Weights of a small transformer language model: local attention windows.
Each number is 128 + 24 x the weight over the matrix's rms, rounded and kept within 0 to 255. Layers, rows and columns count from 0.

# layer 6 attention query, 512x512, rms 0.0717, rows 0-63, columns 480-511
[[109 139 120 147 138 205  97 123 163 159 147 141 120 172 142 106 166 101  88 103 109 137 148 184 105 166 156 174 140 167 131 133]
 [110 152 148 129 175 100 144  95 123 117 183 153  95 107 153 125 151 110 156 129 154 127 118 122 130 132  75  72 141  98 114 115]
 [151  93 139 123 142 139 125 123 113 108 149 114 148 136 141 152 126 121 141 136 142 134 126 106 114 149 124 143  98 123 100 121]
 [125 103 112 131 110 142 133 114 126 140 106 138 124 113 135 132 148 140 116 128 140 123 111 129 119 148 139 130 126 138 133 111]
 [132 109 148 105 124 165 120 124 120 111 157 124 143 158 133 140 124 111 123 120 152 143 164 164 111 137 114 176 165 138 150 137]
 [137 158 133 112 118 104  82 136 133 130 126 124 120 165 123 119 102 101  97 118 126 132 136 164 144 139 106 148 133 128 139 136]
 [127 152 133 138 117 137 106 132 121 132 126 112 114 135 134 120 127 127 131 126 166 135 118 149 123 131 116 116 126 116 114 139]
 [116 132 162 130 140 127 125 115 110 126 124 134 111 141 120 110 125 119 132 103 165 143 119 152 112 140 127 140 118  95 115 117]
 [114 136 130 107 121  94 155 140 145 112 115 116  80 102 124 130 130 118 106 126 125 167 130 121 104 143 151 116  93 113 108 104]
 [119 118 109 135 126 176 148 150 139 120 147 118 139 129 156 133 146 132 157 142 114 132 119  82  97 109 137 141 155 156 132 122]
 [130  85  89  97 161  94 152 140 141 157 141 135 123 126 123 181  96 107 130 128  69 161 143 118 155 143 163 141 116 117 135 197]
 [123 151 157 196 109 143 159 114  83 156 129 121 141 142  95 149 147 133 113 153 139  70 107  92 139 133 170 128 156 106  60 106]
 [103  59 153 158 132 136 116 153 178 173 123 105 182 110 117 110 109  76 114  76 151 140 138 130 148 108 148 131 119  98 107 157]
 [162 193 155 114 127 103 115 216 149 121 139 117 117 115 154 177 138 106 185  98  95 152  70 172 146  83  83  88 103  59 108 137]
 [117 130  91 107 139 119 107  93 116  80 138 112 118 190 131 172 166 139 146 178 134 151  91 162 106 156 151 109 143 109 114 128]
 [124 113 179 125 110 156  81 123 156 121 126 100 160 107 136  84 127 144 158 127 135  83 115 130 123 140 125 146 134  85 111 120]
 [162  93 110  93 138 112  98 136 167 135 118 138 105 115 102 126 123 137  98 156 132 120 126 126  63 120 205 111  99  96 135 144]
 [127 106 159 106 107 149 120 101  89 108 128  84 138 150 141 131 102 108 135 106 137  65 114 136 131 139 145 133 160 121 106 121]
 [141 124 109 149 144 131 138 117 134 156 103 128 127 123 134 131 138 147 130 140  98 156 123 125 113 146 137 132  96 139 112 105]
 [139 139 119 150 111 113 107 121 130 135 123 121 110 122 120 149 125 142 117  99 107 157 128 142 126 120 136 101 145 113 124 105]
 [105 102 118 142 124 131 133 126 131 152 121 118 125  96 137 138 152 155 118 124 122 128 121 102 123 134 108 122 121 131 106 138]
 [138 106 167 106 141 139 123 118 116 131 152 144 133 166 146 140 109 127 136 126 137 153 171 137 120 147 129 193 150 156 135 133]
 [137 129 164  79 158 165 111  94 117 123 161 111 147 141 129 103 137 123 134 112 149 142 125 145 134 136 102 167 151 127 128 129]
 [174 112 156 106 135 148 135 143 105 144 147 135 145 153 125 118  95 138 132 124 135 146 125 133 105 139 120 177 134 160 123 118]
 [171  98 171 118 154 127 126  95 117 136 111 125  95 173 108 144 114 112 125 136 164 124 158 134 123 141 111 142 109  94 139 119]
 [134 123  83 149 138  95 137 130 106 167 107 150 116 139 110 127 131 136 112 137 106 120 148  83 122 117 129  91 126 126 123  78]
 [129 122 111 127 126 122 144 108 113 141 138 164  98  97 148 141 149 124 113 122 112 121 108 145 133 135 164 113 126 106 107 136]
 [106 165 105  99 133  85  95 121 107 123 107 146 101 134 128 102 162 113 107 141 106 172 117 169 125 171 124 106 108 156 156 146]
 [182 150  81 136 148 150 145  97 118 114 107  84 132 169 110 135 146 100 153 119 138  99 131 197 167 149 160 133 119 126 115 122]
 [156 100 133 102 138 164 134 129 107 121  84  75 135 131 129 124 109 115 158  87  74 148 155  99 151 115 160 147 151 129 109 173]
 [140 161  77 152 126 114 156 131  92 114 134 155  93 123  64 129 115  88 125 144 103  90 107 137 139 111 138 118 193 180  98  65]
 [105 161  92 117 114  81 101  59 144 122 141 152 186 147  99 164 194  71  86 142  91  96 149 123 140 147 137 137 176 120 136  90]
 [139 144 119 132 115 146 139 135 100 153  89 110 131 133 118 104 136 131 145 109 123 123 117 141 125 129 128 134 107 125 146 169]
 [100 138 112 123 118 128 126 137 128 105 126 103 111 135 145 134  95 156 150 105 128 142 149 134 111  98 115 164 122 151 139 122]
 [142 145 110 130 124 123  98 118 148 146 111 145 126 119 115 137 136 138 114 143 136 116 148 117  96 117 142 129 142 108 128 151]
 [147 127 136 132 133 155 118 143 159 107 120 131 142 120 123 104 137 127 102 161 124 148 110 116 115 112 127 124 109 107 127 119]
 [120  89 144 123 161 115 145 109  91 136 112 104 135 133 121 161 148 137 118 130 116 122 140 142 146 137 128 154 149 134 139 112]
 [141 133  93 154 138 103 100 131 160 118 118 146 148 142 136 158 127 140 113 150 123 146 110 125 112 129 126 114 117 125 173 118]
 [129 119 134 117 113 112 133 136  93 163 162 125 133 162 115 109 127 116 109 122 151 101 119 166 137 129 107 126 131 144 130 114]
 [105 113 199 141 124 128 114 106 136 153 157 147 135 146 107 123 125 146 103 124 139 146 149 112 115 113 139 134 135 143 126 140]
 [137 140 137 128 111 101 117 126 120 126 133 133 140 137 117 153 155 156 132 103 127 109 132  99 143 148 106 122 122 137  98 133]
 [136 136  88 146 148 143 135 112 120 144 150  98 150 161 130  83 101 126 116 138 130 152 147 140 129 114 160 146 102 117 129 129]
 [128 134 144 176 143 161 121 139 159 134 144  91 135 141 137 126 110 105 101 113 155 106 115 122 149 139 118 157 138 110 140 128]
 [135 127 127 104 121 138 133 135 125 137 150 121 130 130 117 176 111 114 127 115  98  79 133  99 157 100 154 116 159  95  96 114]
 [128 101 130 137 145 133 123 128 158 127 118 132 126 121 111 125 102 130 109 133 121 133  88 110 138 110 121  97 141  91 138 132]
 [134 106 109  92 145  85 125 114 132 113 138 124 159  71 155  87  73 135 133 135 142 148 128 118 141 140 142 126 130 137 115  98]
 [113 175 132 157  98 173  91 142 117 129 117 134 137 123 173 104 121 162 143  78 100 127 166 168 144 138 139 146 148 122 138 133]
 [128 143 169 112 134 131 124 138 150 124 133 122 123 111 137 127 103 106 111 122 136 124 158  98 131 146 105 141 134 127 152 145]
 [191 103 129 138 141 153 151 112 139 112 126 171 169 128 156 123 131 127 109 145 126 120 117 123 121 133 150 126 106 115 134 128]
 [134 137 122 111 134  93 119 133 149 131 159 132 145 127 126 120 124 141 112 162 113 101 150 133 146 120 144 129 170 152 143 149]
 [137 150 122 141 139 122 135 110 109 134 108 141 123 111 123 117 161 133  92 137 117 117 127 129 130 157 142 126 146 127 163 103]
 [143 133 104 117 116 158 127 127 130 178 142 181 123 115 103 114 113 139 152 137 156  91 141 122 100 119  99 150 131 102 143 108]
 [133 151 116 116 129 131 122 156 100 101 125 119 114 133 129 137 151 144 114  96 149 113 115  96 110 112 113 130 114 174 136 120]
 [133 141 127 125 105 111  94 141 120 106 139 133  94 145 146 157 143 154 109 139 125 132 104  87 127 119 105 130 128 121 152 129]
 [117 113 160 151 140 101  92 106 143 142 136 141 137 130 159  97 131 168  95 100 117 118 137 145 109 123  78 171 115 131 124 124]
 [121 114 137 128 108 155 134 115 133 162 130 134 123 129 159 140 126 119 111 157 116 111 143 129 126 114 133 136 145 143 109 125]
 [150 150 142  84 165 147 132 129 143 141 129 130 135 157 117 137  79  97 132  91 128 145 121 133 121 124 141 115 125 107 135 137]
 [147 141 145 153  80 108 102 159 149 129 123 126  55 146 147 109 133 137 117 113 158 142 110 152 134 126 119 141 119 114 150 125]
 [141 147 139 142 103 117 131 113 126 141 131 135 123 118 152 151 151 157 145 158 124 113 128 102  85  95  89 135 125 147 148 132]
 [129 124 109 130 136 183 125 106 155 103  88 164 109 103 119 164 100 133 140 149 138 121 158 125 131 106 115 105 134 111 125 132]
 [116 124 159 112 149 141 136 141 127 109 127 164 133 135 150 110  95  97 144 151 114 105 109 137 124 123 128 114 139  96 141 136]
 [113 137 125  96 128 132 156 144 124 110 135 121 143 133 134 100 110 102 149 137 123 104 126 141 117 101 152 119 124 136 151 127]
 [153 121 126 104 147 143 166 111 151 162 126 138 121 125 136 159  89 110 132 143 146 147 123 114 132 150 112 114  73 134 128 141]
 [129 168 126 131 149  94 131 120 156 117  99  97 101 143 132 120 131 121 127 106 124 125  77 115 107 148 130 151 141 140 133 123]]
# layer 6 attention key, 512x512, rms 0.072, rows 0-63, columns 480-511
[[104 120 147  95 108  92 179 140 151  75 113 165 155 151 127 114 147 126 120 167 172 117  95 147 142 129 155  84 124 139  91 147]
 [109 191 168 156 103 129 119 182 135  82  94  98 145 107 114 134 126 132 128 112 125 141 134 119 154  76 115 128 110 147 175 121]
 [105 151 179 112 151 108 110 140 133 143 174 132 119 101 111  90  90 112 110 133 137 113  94 170 142 116 117 170 139 125 120  94]
 [122 130 142 136 139 126 116 121 138 136 158 113 146  96 159 127 131 124 126 159 120 130 125 126 137  86 141 111 136 140 135 103]
 [116 152 116 117 110 134 161 145 108 139 127 144 112 111 122  96  89  99 134 119 139  88 150 144 156 103 132 129 115 123 131 128]
 [142 135 144 143 142 110 111 114 104  92 120 129  99 158 119 128 140 125 138 115 106 106 115 136 106 157 139 141 116 128 130 137]
 [131 139 127 115 136 118 159 139  95 113 105 151 106 147  98 101 144 162 124 124 108 120 139 131 115 135 129 160 122 124 117 136]
 [119 141 134 118 105 120 119 128 118 143 112 131 117 146 116 114 118 136 111  88 113 142 151 156 135 125 145 164 139 151 101 149]
 [159 114 105 142 141 152 138 125 111 150 133 125 121 126 111 119 111 108 106 124 104 100 123 129 108 132 125 154 139 139 148 115]
 [139 134  95 140  89  92 113 151 141 145 114 146 149 122 114 117 115 149 155 155 124 123 106 123 162 125 115 112 114 113 123 177]
 [136 157 117  85 138 113 117 150 147  92 129 138 144 130 112 157 124 155 137 134 138 132 100 114 160  98 120 109 141 118 113  95]
 [138 114  82 163  93 135 124 129 132 127 133  59 139 106 131 152 114 100 123 144  84 139 103 140 156 137 142  84 120 182 157 131]
 [163  84 118 113 113 102 167 121 118 113 140 118 144 168 118 152 143 134 126 115 100 138  82  98 161 103 154 122 104 154  87  97]
 [177 157 111 162 114 140 123 164 151 168  95 162 154 161 120  97 135  97 157 138 177 124 110 146 100  94 139 101 161  83  86 127]
 [164  82 169 138 187 156 104 186 165 151 132 151  85  87 188 144 106 102 121 125 141 161 114 143 134 100 135 133 139 100 131 144]
 [120 122 139 121 120  89  90 172 131  96  89 136  96 134  78 104  94 159 148 134 101  49  76 137  90 169 152 145 164 140 108 144]
 [119 117 156  71 180 187 132 114 108 156 128 149 169 159 201 162 136 149 141  66  77 154 149 160 178 130  97 110  91 119  95 115]
 [143 135  90 138  80  97 149 109 117 118 143 110  95 132 113 115 136 112 127 125  87 154  92 122 154 124 120  93 105  98  85 161]
 [124 133 111 110 117 119 105 141 152 129 142 147 116 127 109 114 112 121 147 137 154  95 115 122 104 157 124  99 128 112 133 114]
 [122 126 120 101 134 137 117 156 144 117  85 121 157 118 139 130 153 133 122 173 134 104 128 122 118 152 153 134 106 111 145 133]
 [119 110 127 109 138 120 116 125 139 129 168 146 149 121 170 172 105 129 150 166 157 146 103 131 143 119 137 101 141 103 135 138]
 [131 140 134 117 128 136 134 133 105 166 142 124  93 154 112 120 136 107 116 121 129 104 133 121 137 127 126 145 139 156 118 135]
 [145 131 124 127 120 111 155 106  87 145 127 146  96 133 128  97 126 103 135 121 134  90 147 144 129 130 119 145 131 147 137 147]
 [135 108 170 136 122 108 125 110 115 149 105 130 123 106 147 126 131 140 130 125 142 117 121 126 140 147 118 146 141 130 124 147]
 [105 143 158 125 103 107 116 147 134 141 145 138 117 152 126 111 107 129 117 116 159 116 155 125 104 113  85 185 164 117 117 129]
 [119  96 109 143 121 152 116 133 146  74 120 136 109 114 114 129 158 157 168 137 106 145 133 137  95 111 162 114 128 121 131 140]
 [123 150 118  84 128 138 131  95 106  81  91 114 137 165  82 146 139 168 151 178 163 134 173 108 151 123 132 133  96 150 151 152]
 [137 167 159  88 145 130 115 124  91 167 139 129 127 115 104 131 106 103 102 130 145 106 125 120  99 137 127 144 142 140 156 138]
 [124 131 156 123  97 140 112 128  75 193 112 130 116 120 145 139 118 138  90  71 124 102 127 177 159 160 109 123 107 108  71 146]
 [170 127 146 140  46 121 138 145 175 131  98  81 101 158 148  84 119  87 146 158  79 128 123 132 136 163 114 146 139 104 137  87]
 [163  99  95 105 138 169  81 120 126 171 143 120  71 145 152 113 149 109 119 129 166 120 136  78  70 179 144 132 126 151 146 112]
 [117 167  57 151 132 167  82 130 160 138 123 152 120 132 126 123 108 103 106 175 122 164 116 175  96 118 132  92 125 149 101  94]
 [109 162  84 137 108 132 132 127 159 110  69 142 146 146 107 104 130 138 130 124 121 108 145 154 110 108  82 158 124 123  94 154]
 [100 124  65 117  93 146  96 124 161 132 134 113 133 141 140 132  76  99 145 154 125  93 131 143 142 116 108 159 146 130 118 138]
 [129 141 111 100 130 119 134 117 141  92 115 149 166 115 105 148 138 125 134 125 127 111 118 118 131 147 140 138 142 161 134 162]
 [ 90 129  91 101 167 147 158 110 149 128 153 131 151  86 131 124 132 122  64 122 115 142 110 127 115 135 140 145 145 117 152 137]
 [104 107 148 148 126 107 109  81 126 143 128 103 134 160 106 122  86 131 140 119 132 126 130 131 144 122 124 165 140 136 144  88]
 [154 159 131 148 156 127 103 129 149 133 113 122 179 131 106 145 129  73 128 144 125 157 122  91 148 122 120 131  80  96 112 137]
 [117 118 128 118 116 148 121 119 146 146 138 135  86 173 142 147 118 113  70 144 117 128 109 152 109 143 158 137 145 100 128 129]
 [105 152 185 128 150 143 129 135 151 141 131 165 166 118 106 147 127 145 119 120  91 135 143 140 142 142 145  92 109 146 138 150]
 [141 131 147 133  89 147 119 127 132 133 105 161 111 149 127  99 134 126 142 119 107 122 132 133 112 137 107 105 130 140  95 148]
 [130 143 130 125 160 154 150 105 126 141 155 119 107 123 136 119 127 157  98 127 133 138 136 118 130 143 115 127 103 135 152 160]
 [111 146 143 148 101 128 106 189 145 151 140 109 120 125 124 151 116 137 122 138 111 117 151 111  90 141 132 168 131 148 141 124]
 [130 114 162 101 114 166 126 138 106 125 150 134 138 145 120 185  94  92 123 101 116  94 122 110 120 151 146 138 135 186 147 113]
 [129 112 148 102 136 117 123 149 119 149 104 119 137 137 131  97 140 116 156 124 103 149 100  74 145 155 164 134 113  94 146 110]
 [ 98 133 112  95 116 104  93 135 147 104 103 143 124 113 131  82 108 148  91 121 143 114  83 106 116 150 137 125 137 128 132 126]
 [119 107 122 171  84 124 128 125 101 136 118 128 165 130 149 118 100 124 156 105 125  98 108  92 143 160 116 138 118  65 108 141]
 [160  98 150 143 118 110 151 123 129 111 128 130 141 132 145 130 147 133 128 115 106  99 127 102 124 164 116 153 137 163 136 160]
 [150 134 114 130 148 100 130 156 125 150 168 139 138 127 130 131  90 127 116 116 147 124 115 158 103  77 149 156 123 106 128 108]
 [133 138 157 118 144 132 135 112 144 160 142 129 148 118 160 106 157 154 139 144 118 114 138 133 165 133 115 131 106 153 159 147]
 [117 156 135 128 119 111 133 122 129 149 147 126 130 107 167 148 175 137 126 130 112  86 116 132 127 103 118 112 139 111 127 131]
 [137 141 107 130 144 125 150  98 131 132 134 158  85  97 107 121 130 136 128 156 149 127  93 118  77 140 147 129 142 139 131 134]
 [108 152 109 122 176 109 111 129 119 136  81 142 101 110 135 136 101 146 106 127 159 138 156 129 126 135 166 141 129 121 123  96]
 [148  98 117 122 153 142  82 117 123 138 126 109 124 101 100 137 113 123 129 116 120  98 119 104 141 119 119  96 128 120 131 149]
 [123 135 131 172 140 129 153 147 135 136 133 119 140 100 183 172 144 117 114 134 132 117 164 130 127 105  99 163 149 111 100 117]
 [ 95 150  89 135 127 179  84 108 122 137 142 105  97 135 112 128 148 163 118 144 149 122 137  95 105 109  91 109 134 168  85 130]
 [157 167 109 114 124 155 119 135 115 109  71 114 112 173 107 146 112 111 111 119 132 118 115 113 109 129 146 126 138 152 163  81]
 [147 143 156 159 136 114 101 111 124 106 138 121  63 114 114 135 134 124 138 119 150 102 122 133 131 150  93 148 132 148 166 150]
 [135 105 114 118 107 132 111 131 162 122 132 156 124 146 132 117 175 130 117 137 116 147 114 115 103 104 168 144  90 144 158 112]
 [105 147 130  97 116 145 161 136 120 155 101 164 140 137 143 103 135 116 128 124 109 110 129 150 119 133 120 152 144 128 110 134]
 [129  92 189 114 128 148 143 135 115 117 142 156 171 139 129 107  91 122 137 128 100 153 133 104 131 139 136 133 108 126 148 152]
 [126 140 136  83 136 122 120 159 150 127 117 132 139 132 164 135 121 116 138 114 133  92 157 150 113 164 135 149 146 123 126 106]
 [134 101 120 110 160 141 156  98 146 159 163 113 150 126 126 121 122 124 133 144 120 181 141 107 100 174 153 147 114 120 141 150]
 [143 155 149 112 141 106 112 148 137 142 106 167 106 117 168 156 127 148 125 113 135 128 123 131 115 113 126 155 131 123 138 127]]
# layer 6 attention value, 512x512, rms 0.0762, rows 0-35, columns 480-511
[[117 107 117 161 138 135 148  99 152 127 126  92 132 128 138 199 126  91 119 135 118 139 125 107 103 104 139 176 118 116 133 135]
 [ 93  86 144 130 113 109 136 152 153  89 152 136 134 117 127 119 124 132  95 134 140 138 150 124 126 127 144 115 140 131  93 132]
 [116 127 161  92  94 104 144 132 128 114 152 133 166 115  96 147 127 150 157  93 147 157 122  99 104 120 135 132 125 133 126 140]
 [144 105 116 118 202 129 159  91 124 155 148 142 127 108 108 110 136 112 134 103 135 108 118 112  98 145 108 141 160 126 100 100]
 [122 120 149 101 150 144 131 135 147 111 107 106 118 143 183 112 139 101 156  77 118 111 152 111 107 111 116 136 114 145 134 111]
 [ 98 124 145 169 169 172 138 133 135 107  93  91 106 134 128  81 106 118 119 132 131 121 149 123 138 136 104 161 158 130  89  95]
 [148 131 163 166 185  91 113 125 116 120 135 128 136 156 153 115 117 131 152 132 150 104 135 174 123 150 110 133 134 161 161 130]
 [118  99 146 146 121 102 150 105 133 108 129  79 135 154 135 114 161  87 117 125 140 174  85 151 135 181 131 127  94 104 163 117]
 [126 142 124  90 162 209 159 158 137 118 146 123 100 101 114 146 170 114 134 131 157 108  96 148 134 140 135 158 166 103 170 149]
 [ 94  98 149 108 123 125 126 137  93  82 129  95 161 140 124 174 137  88  98 102 137 147 110 118 153 120 134 113 121 119 137  99]
 [154 120 112 114 149 132  91 111 162 120 138 140 150 115 143 122 118 118  94 100 149 142 119 135 119 115 147 124 125 120 172  97]
 [127 128 167 108 101 152 129  81 152 141 170 121 121 158 153 124 133 129 113 102 163 146 138 133 129 147 116 155 108 109 187 141]
 [176 110 133 111 177 125 109 165  98 117 123 126  71 136 125 138 100 130 146 143  93 141 131 151 161 114 114 116 148 162 120 140]
 [198 112  84 142 184 145 121 122 112  79 140 125  84 108 126 137 114 176 142 153 148 129 122 173 149 101 106 110 124  89 153 145]
 [121 120 123 112 131 133 119 170 130  84 114 168 160  94 127 154 109 127  69 109 120  60  91 104 142 158 144 111 111  89 142 120]
 [101 130 167 142 159 162 115 149 139  67  95 112 187 145 109 123 150 156 133 142  92 138 110  98 134 112 125 107 119 135 122 118]
 [166 127 118 126 111 133 139  99 127 141 120 142 112 136 147 121 116 150 134  74 134  98 172 142 103 133 147  96 127 101 108 106]
 [120 163 136 116 144 124 123 115 110 102 135 165 109 145 117 153 110 154 135 120  98 136 152 153 125 141 112 113  88 119 121 153]
 [109 132 128  78 136 139 137 160  90 132 161 114 122 127 126 138 162 106 103 135  69 111 112 137  99 117 132 123 149 120 160 128]
 [116 171 131 126  80 106 128 135 135 100 126 115 128 192 154 132 113  99 132 132 151 115 128 133 119  99  99 170 162 173 132 153]
 [104  98 134 131 157 141 164 103 114  93 149 128 128 131 107 124 146 163 138 114 119 143 154 136 148 149 134 159 149 193  95 106]
 [141 165 154 112 107 130 146  95 139 128 185 142 137 129 148 182 138 120 127 119 153 150 113 112 114 107 136 121 142 150 131 121]
 [118 145 116 137 118 121 135 131 108 150 136 107 153 126 152 110 110 125 122 104 150 126 124 100 130 107 111 126 124 147 136 156]
 [ 84 122 166 126 104 100 115 121 148 143 127 110 139 161 149 137  82 139 110 155 154 127 137 123 144 150 112 125 112 129  99 126]
 [133 139 135  98 129 149 143 105 133 106 141 138 128 127 102 144  99 127 137 134 125 119 147 149 139  96  89 140 107 113 121 133]
 [144 191 146 111 136 132 132 112 133 133 142  92  90  93 133 123 146 126 131 107 150 143 105 160  83 114 104 147 120 182 106 150]
 [167 176  94 160 153 124 137  69 119 168 134 125 123  97 152 159 133 116 114 123 159 148 107 142  94 112 131 139 127 146 127 116]
 [139 162 111 125 183  88 101 156 144 153  94  98 162 123 164  81 155 123 111  98  98 141 100 150 132 138 120 141 116 121 135 121]
 [165 116 152 159 124 131 115 157 117 128 121 118 103 132 140 110 124 122 149 103 156 101 122 150 116 108 122 132 157 134 126  98]
 [116 153 142 141 108 133 154 137 128 115 149 140 113 124 116 111 177 169  97 137 110 119 112  86 103 135 106 156 137 137 148 116]
 [128 157 138 104 158 118  84 124 132 117 109 160  71 129 144  63 115 127 186 125 105 142  95 168 107 114  72 106  79 140 127 157]
 [170  99 121 138 138  91  96 144 108 118 114 179 117 152 132  93 116 107  73 117 168 117 139 111 145 109 133 135 149 138  93 128]
 [ 83 166 134 135 119 154 143 116 145  77 107 104 158 126 115 118 120 123 105 137  93 150 132 110 145  84 114 113 180 141 135 104]
 [134 152 109 154  94 175 138 114 133 110  98 100 121 165 105  91  92 165 147 129 150 149 127 110 124 117 125 129 198 161  94  81]
 [ 97 110 151 134 120 142 112 101 123 141 112 105 119 108 147 118  90 156 191 132  91 127 133 132 135 146 122 133 161 131 110  66]
 [172  79 103 100 162 110 114 139 180 161 160 104 120 142 116 116 158 154 101 139 146 125 159 117 104 100 164 130 132 146 153 155]]
# layer 6 attention output (transposed), 512x512, rms 0.0716, rows 0-35, columns 480-511
[[133 135 138 122 135  90 170 144 173 149  98 111 175 137 110  95 112  76 108 126 150 141 154  90 117 124 138 142 150 115 117 120]
 [101 105 106 119 112 139 152 123 126  92 112 102 131 115 129 175 144 103 124 119 118 132 119 121 143 126 115 106 149 134 123 124]
 [135 179 157  93 127 124 108 115 129 135 111 138 122 103 122 208 172 112 103 105 129 144 155  99 123 116 104 148 133 145 137 139]
 [123 172 133 165  92 113 152 153 149 109 135 123 149 168 125 133  97 109  79 106 135 117 142 115  74  98 143 101 166 172  90 119]
 [150 177 124 154 123 150 133 148 145 143 114 127 146 117 133 132 116 138 109 122 111 133 134 102 105 123 106 183 166 153 163  59]
 [135 159 148 118 134 135 139 171 126 127 130 154 129 128 129 124 170 138  96  94 117  96 126 139 124 130 104 160 160 156 150 111]
 [ 94 109  97 138 150 123 149 133 158 129 146 118  99 101 129 145 154 147 175 133 140 133 116 144 117 177 108 120 138 168 173 188]
 [ 92 102 121 132 151 117 152 153 106 142 147 133 125 131 133 122 160 163 136 142 193 129 107 142 139 124 119 131 100 143  82 135]
 [101 137 115 133 143 172 120 132 133  95 112 101 108 116 187 141 146 102 103 143 132 150 143 122  52 156 135 136 103 189 139 121]
 [146  99  93 119 141 167 165 138 112 135 124 130 114 151 140 108 104 113 137 124 100 162 122 102 119 156 106 103 115 125 133 137]
 [140  94 126 116 126  76 104 110 138 161 104  74 117 107 116 127 155 111 112 130 131 125 140  89 117 116 137 122 129 129 147 138]
 [138 109 123  99 140 117 154  83 127 112 135 130 114 103 166 105 122 146 155 134 141 139 135 112 109 130 129 122 113 115 173 143]
 [136  98 101 127 108  88 112 138 159 133 129 104 157 147 140 126 103 134 156 156 109  92 140 180 108 145 128  93 144 132 141 118]
 [157 116 147 137 120 102 135 120 162 144 126  97 168 112 102 119 119 156 114 149 168 104 141 133 120 117 127  95 128 130 126 138]
 [128 153 127 116 144 154 132 108 164  93 147 154 158 130 119 130 154 172 124 119 128 122  93 143 124 208 160 142 144 152 128 119]
 [102 130 193 118 112 172 119 124  98 111 120 155  95 129 137 139 116 143 146  99 108 117 130 107 150 153 108 134 124 136 150  98]
 [129 123 126 116 110 140 150 144 125 128 107 129 129 132 138  94 105 123 130 173 125 126  94 114 129 149 159 150 131 110 140 122]
 [148 146 100 116 159 133  91 122 134 158  92 145 183 146 111 106  91 143 121 112 151 138 156 155 121 107  87 126 132 121 106 160]
 [135 136 156  86  98 148 136 130  60 138 169 112 138 101 171  82 140 125 148 135 131 183 134 119 150 149 108 122  80 142 107 134]
 [132 148 146 134 144 117 151 140 132  89 150 133  95 128 133  92 105 107 141 175 126  89 135 151  85 163 124 137 133 133 114 154]
 [119 135 150 155 145 146 104 136 102 128 108 154  74 104 114  99 119 138 121 108 119 117 130 135 148 128 158 157 165 104 137 127]
 [172 157 130 159 163 123  91  86 161 107  99 146 112 124 124  96 136 105 124 126 133 123 141 131 162 131  63 114 136 162 121 103]
 [121 124 142  94  99 117 108 125 141  99 110 147 115 103 115 137 107  96 121 158 121 137 129 142  99  91 140 134 136 149 114 140]
 [125 145 115 129 104 131 136 142 147 159 127 142 133 126 129  98 123 109 118 127 127 183 132  99 125 125 122 149 139 150 130 116]
 [107 136 107 116 153 120 132 126 138 139 149 101 152 110 143 134 154 122 144 154 177 130 110 141 127 150 128 140 135 132 116 166]
 [101 152 175 150 135 137 133 106  88 133 133 136 122 110 108 154 158 128 118 102 124 107  69  97  66 119 118 143 151 155 119 143]
 [134 124 104 109 141 134 139 127 215 155 119 132 129 151 122 113 111 145 116 162 154 153 132 178 109 139 169 126 164 131 110 128]
 [156 105 132 141 159 136 125 133 113 179 144  99  98 178 121 115 151  96 113 105  91 128 146  82 133 127 138 141 117 145 110 112]
 [124 161 115 176 121 118 110 155 107 101 117 178 147 110 115 156 115 110 139 147 118 117  85 109 111 104  96 142 110 131 163 140]
 [121 160 154 110 120 121 138  77 143 100  98 128 113 117 131 102 132 122 137 116 117 136 102  70 114 138 119 151 141 146 164 176]
 [183 100  89 143 152 102 129 152 136 124 135 115 106 141 110 139 129 151 128 142 134 145 148 102 133 118 128 133 128 184 135 128]
 [137  88  95  82 156 120 119 103 118 170 158 115 101 144  98 126 142  83  93 126 113 129  79  68 124 112 132 112 133 145 123 145]
 [147 132 152 140 121  74 114 139 118 168 150 108 108 138 156 137 155 128 160 127  78 110 113  94 167 123 131 145 153 126 158  91]
 [136 123 139 183 116 170 130 130 116  86  98 156 122 120 148 101 126 160 113 154 145 127 108 129 189 132 150  93 154 165  91 115]
 [134 142 115 125 124 142 100 118  93 128  73 157 111 124 133 134 122 147 163 116 123 106 181 142 148 144 109 101 134 154  88  70]
 [142 115 136 121 137 101 136 117 152  96 125  67 147 130 120 140 130 136 120 131 115 114 147 110 157 103 151 136 113 134 145 136]]